Part of a small language model's weights.
Architecture: biases, embeddings untied during training.
Training: a variant of Muon for these matrices, 5720 steps.
Each number is 128 + 24 x the weight over its row's rms, rounded and kept within 0 to 255. Layers, rows and columns count from 0. Numbers have three digits each. The size before them is the row's rms in percent of the matrix's.

# layer 5 MLP up, 512x128, rms 0.551, rows 445-511, columns 64-95
093:130126157089083156129106120098104134141095150113112140167147138137138182131103176126144128119085
097:145116154132130126169117132119127110118107122108147101128133129069114138115080109124117112132104
102:124083126135097106095159129129112151156125088173111131114127123100144134153115137137142151135092
101:153157165126100119144122112088130126118193140079112135099105098183090122114168107109104156121154
098:135131151175103125143163088133149162107122126165142139114107128128067137106159118075109139125106
095:098062082156143117122181153132089145132103147122115150147118126137093139101187128135114120136132
091:135151152144153128147080133083093160108176152144167092098106113132151130101167145146142106098135
097:118142135103141184105117138087099138142182095134185133097152143152114080127107108148102136128138
105:166111116173121128081141116118175153128149139097162107104099108127123133151122116137126092108122
103:191093094091140137118111113136105147088132133073129134128139152143119138113142152156166104161135
111:129163117082131177162101109131160113174112176112151108140109130114121151129129125104128116104109
103:175112166116144090134120186131135143146111143123126097119134134125159128151144145115132122176129
087:138109112079173145132141113139147112154134149138149087157118139111126135121132138121136143113141
087:157119128126173102124107104136157100134118140117171186150088125142099129118142123143148125118111
114:121132110139107124125133130107111138189124098124132145118118135135133124144130141128118147146127
097:120129137142159139109165137161079108163135081121140120152109109150134144135136117157105134135115
082:130143092124100102096161108092189107107151149113124122136108141150148150097107111161116085133114
094:093082118104096154126084116128132088161129115125142151101130100130124110147123116137115112130111
100:143101103128129137117139071132152184134138142132136119095155160134103150144167130131126137133134
095:121131089109085134127119114158133106130112127077151135089139122100173114120139141161101151195192
102:168152127121148096110136154144138088110116100115099163105131124101189163107128125141147139101126
094:134080120134128173135096162137105137121138134122119113129175142143131121135154113141130134145089
087:151167083110121117094119090109115135095164125103063157127133139123145126124151130139132157119110
100:179158167096144121142142099124135148115096130138157111113134120101087100155161109119164098115171
094:134103129127115149116140144137103146116154123102090124138147090110156111135117073171118163071108
114:111092128122116122148122148137124106134180138165139141161150119139133121090150160166088136113135
095:174122123144156100160097113085125159140125100167102181098150120117130123140115153135155123092163
097:068136136146127149103098131105134137156120117144093145192166150130176093129078102138134134150145
104:164128132114140131124131093171105150126088117102154119103133136132183118083133149142072131134156
094:142144106106161111130128147181098116114153108150127155174101127088102114120126100102065119104118
101:129116144116081163110153138114128125133158127124095123136108117123103148101104140129074091153116
112:147160118089150114137145131142112148093113092146098133094123148098117093114114147137140135120144
111:168125112124129117143134160068106121105161105133170138137116136126159140169119121127141122121136
107:136123129112124087114123165168127062098149135159127163117103178155118093096163162123143102104147
103:103133142114130131107087155140141089104138103106104142147123167117128146088168155125105104143104
093:125119082124124109076108116089131151112104089146126128130132125119136157132143110137150112132140
107:115136120132088076104124094134117149141143142120098118112156144104122109094116124106171146164139
108:097124081142127119152147120082136133133122126130145140105126148127126135102121115120126146120192
091:128096109144157126190127112093093127125133129163113084082120135177158115133102114106152114145153
091:157147134116097084105131115142098112131126156145158159103158119147134140113109131138080121127131
098:115134098118135129130139155137096124119070160147141192121118171114135091121103086100153099122134
100:101158144137122115146159135092092152138114116142176069081119138093099156098150148168093093081101
087:120108113133111139104149160135164110135128144163088120099181118130131140137138177148139136109116
092:136123146112125136121133149119121133131161132119122172131124147157149105177122103149090143128142
112:128141119121163123138137123087123184084175136100159113106108136097110138118152138116149117147149
100:127120125136130126098139119148155175157149107136129130090135158096151148159148117118112138111116
097:101113100126134154144144066076128124134186081119138111108160160117167135153122097132137090122146
101:111104151146154092172126131122129142140123128112147137131148151141152155142120083157139113101152
099:143128156139133115112125158135101121123140165097086127123105130161133166129096121162104141101113
100:150129085116141153116162115155149119140137103152126160111094139133158134098164131123156129146146
103:141166102115152199149113105141090128132146170107115155145119100108099120129127132148149151090115
098:153129150096166140122150155129140111109086129083134088105121109111110131135155108147120116104112
094:110177143128108109135156098135118149106097145108129169152134106143138088132120113126134113156116
103:149157180135118125116122101128127132157119158151133120125095131100117127150161142162119080085084
091:123132119107103127141117088143116132120184157159162133063162125145149142146151147132098127126135
107:165112097169097085158107097129107143117108153156111132097108153119153089140160126110102154137162
109:190161129057132101140066136114107136135133133144150125075159144118131106138134146096107096157164
098:132131098150128129108128166111145133113151097107145131090131125151131107118139082119143144102188
098:136099135169162138138111162139078126130169127117121140158150108095133114111128134099131087097101
106:109103112152124135103112077128159149155101161106115146088119092156120097142089138137119094113134
093:142117142162139142112091122119119120175155143084111094075123102157113153138144144148161096144099
101:164130130140115104105141110177115117095190137093120117134155084096104099094125135110146157099161
095:137100081123095142099135186138097108106159137130145165126149147146160097104159108159088113141101
110:147095097126136154142115130114130128109147111112157084095119095113159110125086093135139168132158
101:104128122130101135125092138098108119121113120128057127162155139101165151121120120133148139110077
091:135114136141138150138144144124150132140132121143168158098138110142097116159185183170073144170142
094:110111074139151107111141172157130103139127126125147114164166144100155126125104082121084132124128
# layer 5 MLP down (transposed), 512x128, rms 0.177, rows 445-511, columns 64-95
097:096107127098109116127129135098126116069147119130129137147122103162121119122111119137113145117103
098:127154104151137113145130099111102110159122139144137175117173141111119158116104112121159125148088
099:150174103157164169122101136122109183147141155137117126133140140129108111127130113098116122112141
106:183094138066133088103107131092106164120124104156114160126069089163123114146119118115104111131165
098:148135142143127125121122090115123120166156158118114079105162107163121096141092074122166147099102
100:099114100151125139139155090150144124142136166101130122100154105148113157171149119111132132128133
096:133103153147170160110164136116145140089145095119110119137128107151138134163117150145139144134095
095:133101123124136144138108101167134106183138115102138136141126081150102047167115097137150129143124
108:101145188143104106123133191136156096146108121142136097116070099114136106134139130122109126166156
097:112122143099152128089138102166136142105137115126150079129084118107140132147106125133106090125080
111:115153148122172168124161142113106123126094113121110102156162118112189143128107140075126123115125
096:148137153101104141128083113123133088152186125110144156130155095148099084126136140113115101143112
092:146137160093136144139144169167129148136155114113117111158144179139149125112122122148120181147134
088:104170137166125111127130084076131156114135160119158165174117130141101122129115082126149150128137
108:124134090097128125124106153123105130143094117120122150155158129095149148129141141130112169162178
103:167149129120152145126099151141135146086157119144149126175138131114141107111106106109134134119099
087:162117122155121146083135103111186126158125135113142156176096142169138131133072143145151140131126
095:111162125108104158112100140158151142158165123107121112104128123106128080157124133117105156111111
093:108102100095150104172113140127134153109139166138116141093110130107113154099148105143122133136123
099:112115128164090086145183134149151165083092121112121150123094120097172116116119083132175136179195
097:125106124141137134122149154108119166123100113126081136128124117164161082128094139203159164160112
093:128096109118115139112083128104131124103194135140096141140123177116138135108110156144120102136106
098:103133141076132144128125086111104124143092142122126188125136121087113141147108107109118135143095
104:102143104108134114174121114126157149150135094140153164166096078091124122137154100121087120107114
097:130170162138138088100105103157125146118159112188119130138161161094102102114128161106136139093165
105:119123104113107095163129136116107110126148109131119116134110136142166137092129102079154141131104
094:113153080136162131110126156167089119137149097124108138110120106112138098096104130143111124140104
104:079137139123158109153070114135120120144129097155132137140151079101129096145160102139148157121157
106:129111133101155132121098104161139103128114160112182093132140132135100169139134148165088167170117
103:144135123123144103101143142117137135126117131126104132149114146150075128150138106098110115129145
104:133117141116138156159158145131132109134174128125111149165103137148134130155101141112115128123100
105:125110101154156130138165102104133119159122091143127123112131063153118105125134134149131148139176
110:145142107093113129133161137086109154113096119138144102107095139162106119103141138099147156123141
109:137123131135133104093147106185140111107135133145131089135113147140118113105118134160124150168133
103:141125169106219168143128118132130147180152158123087118101173152149142127116131137108136125123109
096:145148129145154117137119132097140148142120110107143116152145146139125110126155109128143148109139
100:128137132122125153114140122121140140120139114127135113115113111121131079087088132131105127140094
110:168157106134103170132141161170200132127108099091108116129133112132138141144169107161123076122156
099:097105126121117123120149158135137101100127116164121149121148130153102134131155148158159172149122
094:108120110127150120134148158127135115067133129122109162111115130126142118153127188120171162155132
104:174123157104100111092080146127122118122145112108153143141099117147127122176119128142125135113106
094:163124142142101143167145168174137133164136128108082113117153117122120126116142086136109124133149
091:112130103127136131131095137137164145100078128152096094079147080110141133120093121159183168109133
097:093136114157096136156110118147042102115133116097089153160137114124114126122074143112139101141138
109:093146069070118132144123120127110137132142132153161137150123168154079127111082122120140177097132
098:085089142110141151141123121147153099143125163150143148109129146146101160105121142137073161126158
094:158136134088139194107139113160107145124110117107087101085150119143115125121146141126128164133131
101:125098141130142144151116143069120125137153155113105157118105150138114124113143129113181119135103
096:107114162140142148138121136129145122137163116152092124134191111103124145153166066167135142120135
097:133107119116101118109113159144098088163155149120161121123110106136121153108119151148088108152127
107:140135142149133166138114137127161119138156113153156126091171130076143131134118137159135101087122
097:146095139167104120191147121098129147131139100126112162113144086159104130127137129129162084103123
097:165121123125140142114114144173114158176193144125137128153134134126163071157161057121170091121134
104:157112136112117128109167137097131144071120105103124127119107138149136168150104106188105133160144
097:108131153103088125115084169138110158129150130161128117145123152117112107159111142117140131130104
098:130110123139165121138085123139139145099147143168083097134108175195107103102150140098118087147124
103:165112117077140125142104107118125144113113099155102108176136124155139074127157093082134074077136
091:144106110139143133131124144145106171118151130176169106140096114158111093134149161163136143151142
095:141108129175131101144163161104116140166110111141100104142137098130087178096132101124130076128129
101:138135147157141124116150148087125075146172105128141124114105114126126083128126145183148134144136
096:106121119140108136146117109190165145134164129144090103096114106159102102135144133121112105120121
094:122123096098156112101109156133130123119150128177102130124139099075161138099135163100140166088127
095:140112092114141102111129109042116135098119129130139118130101137160096102115140153135093126151121
098:111107125161106085105111134166124126139176146140142146118133123107156104101128128115126193120126
102:124156103127091091096054166135123097130100158113177141132157105142112137100173117093113162111125
096:162154166108133146151170131125134123123125132110179163103081147163119108143163160120124142131131
092:154148122114096143150118131122090144094130100106171166114132130173112118137147201142137140140098
# layer 5 MLP gate, 512x128, rms 0.513, rows 446-511, columns 64-95
101:165138130140127146089151153083108100101114100138182123125119165166114136183141197115109157156136
096:163121122119143146157167113125113126102108127098115148100103122125135084163140110124134101130190
104:101119133116143106112137130134112169092155130145120134106117132187139132113116115128102111154155
103:146147135146130141060079147136119103111195119141126121074160153150142131121106133143179141135132
096:115104107165165116131177114123113149137129174084141143108132110173158120129099133103166117124162
097:118156163106113134099120097110095135083134085105130111141151106132147142149123105127099148171123
094:126125137111120145139139091122124108130128144173140147110123124139107126097128134115098124110119
101:131104108101171099151160133138112088148123152129147148078115141170145103152173103094058122147116
096:102148169162135090144118113165141148150158148137098155112129122150134159152127087153141102121109
106:146093112105132109106136151146094119083157131126147161126122162166131078113145122150104143150116
103:149185128141132188138177094145137139106129109090137117132148131127141175120130130138131134124149
091:159126149109136129110132127160087150174153153126099091131176151117128120171097134146125162115136
090:106129113152128118073107116131144119129154142132053126122105108111137097140143120092139116103117
100:136100153160123173131099146125133118089135125104100107120159138140123103168160145126092123134127
099:151131167113115138146123151117158094123117132154109134140173124123109106134145114144110159137110
095:115101125118115132092135116105193126103153136139196119086134087116103168087092138136088111084150
098:090140142117134156100140124132202110130128116135146159100158118126117119136128128149145124149132
096:140179122103104171096134152098154145129121122129136156146142120142152116114110121134120141102128
101:145128059130152119098077109146118147096120127158147165099094129129110125113109121141111098131170
099:103156123099134118160104094129135098096092094141124122088108150128152107145132108094113124146150
097:087120097107154132101157102178122136146111112126128142149164148115129155095100090147121169095154
093:132080150107113092133130147114101129159082134151150098102136155139116128132165099144122105132122
104:136124133085120142111132136141120156115106118095081136126111168136095086147153144081114097178161
097:124166137133136113147136123127126168150130114121134118126188120080143123136110160168128145131145
098:096134107151100156128097129139140148105170108115103101133147133104133116125107089143147142115099
093:080116194079108088157170142123139111098162135116165092120126128155120175111095113095113156131131
102:186115135134132120153151145132065112112140120133181096112143136189126150112169119145109128176141
098:117147108160094146112121115124120135145140132133100118111119098124126108158152130085116119127135
095:101130129145175140122100126148141154161121121149097159110114106086145101143086159118086129107171
098:098117143123102120097114145115138129125099115150110112108101134155124151125164122099143077144151
111:153088151122130102132125142123116160111156111181082132103128163118201096121154148128088122144119
109:132129122103127138115150151129141115096099122167156109128138173154102131158139163161112121128158
104:145110108159133127171122123114105087138147145172112160124145123145153141148160106159135116124145
104:175138172084138114145093113149080130151113174117125159159118101157123105114130131156123079137145
096:133133129131092171132085125153150111134163167132116139128106121115178118089098142107107125110166
101:107099139135136138130128102143106127115082142120123139133153153104145122144095133117128170141082
104:080114159098121125119156115140157134146121128150107086088128100108113111110120110132125109114117
098:152147178148126136167133144134096117200154103141130114117081127123151116131137108136143108126131
095:117120134107105076136134120154115122119094179140136156101150130117090107128117117147085169135097
099:127105157129128121136118128110138137109144115153112121127142141121128104121100161151087179108116
097:114149130113095133128124145087099121132089121137086101128106115136134197102104105138104114092132
094:137143156124127131096096125129087144152163128093139107156145159111117120114109157117104150088169
098:118153160153167099139096145095141157103145102170116129107156118111101141085076104096156107123113
108:114122083137118201108113126129094125113160100108122126107140141115088119182103137129139123141172
095:119137118158135096156097116131119173096124112162091120109158105054107109154101168110148099102173
097:133178137115108141167163140119173107080116136122124117154150121117131117075113090121114106123125
102:127133130150124177142158119158105119147109132115133111124164130133125081138114111123176154053159
102:128132132146126140142166143112137166133177107166147145118133132090098166132156116108123104125063
104:137198152140116127167120093076097142147130118090105129108094108147130088146069110106137125132148
103:118149168158156104141157135161138116101137172056111140127135154117120129121179121132126136132113
097:106123159153127060105129131130133086093119117126137149150168081142122158128137100157122133136113
096:146089122156136136144141104130118130136139123104109122156164150110166116117146129136143089117164
098:159154136160116152120134103102106134144161146170098159096108142150143095145118113155120096096097
098:104135140102132091132100115141129088145121184133122128106142135147131103135105126146121194126140
102:096074110140155121099158130082130139154162149120104168101126124101142113120105118143135113145129
108:134139107092089123128089136121112117123099126142133130133178169133150096135149113114098128131146
096:101189132081100142135140165139169164161098131143131128102102098125095177156135147103096116100109
094:163148143107152095141155071143086122129170106165124131151139127147120134156105125127125160132131
103:090109107107107146133113132115170120123099157085147118088136135164156122143124134123119107118130
103:130117141094155117103131122104126152086143164152140129106161135089142098122136138112126163137119
099:107150124113136127125114107131136151096136122126132117179182114095116143085107112125138127148158
098:135101148118148104083138165121124157095141159126146122099103119151083120156180127132108113124089
102:106135127091083144143132111133134126135109134180091112105176084128151121138108141137113152111101
105:141118131103202130177122115134083142090135111129119119127115136135089130177116161101116141135120
097:098089152122132116123141145134120134128128150097139144117150146128075124119138146118083132130132
094:057106107114154130093146158121119140137122138126152180154139115124136145123135145095114099146097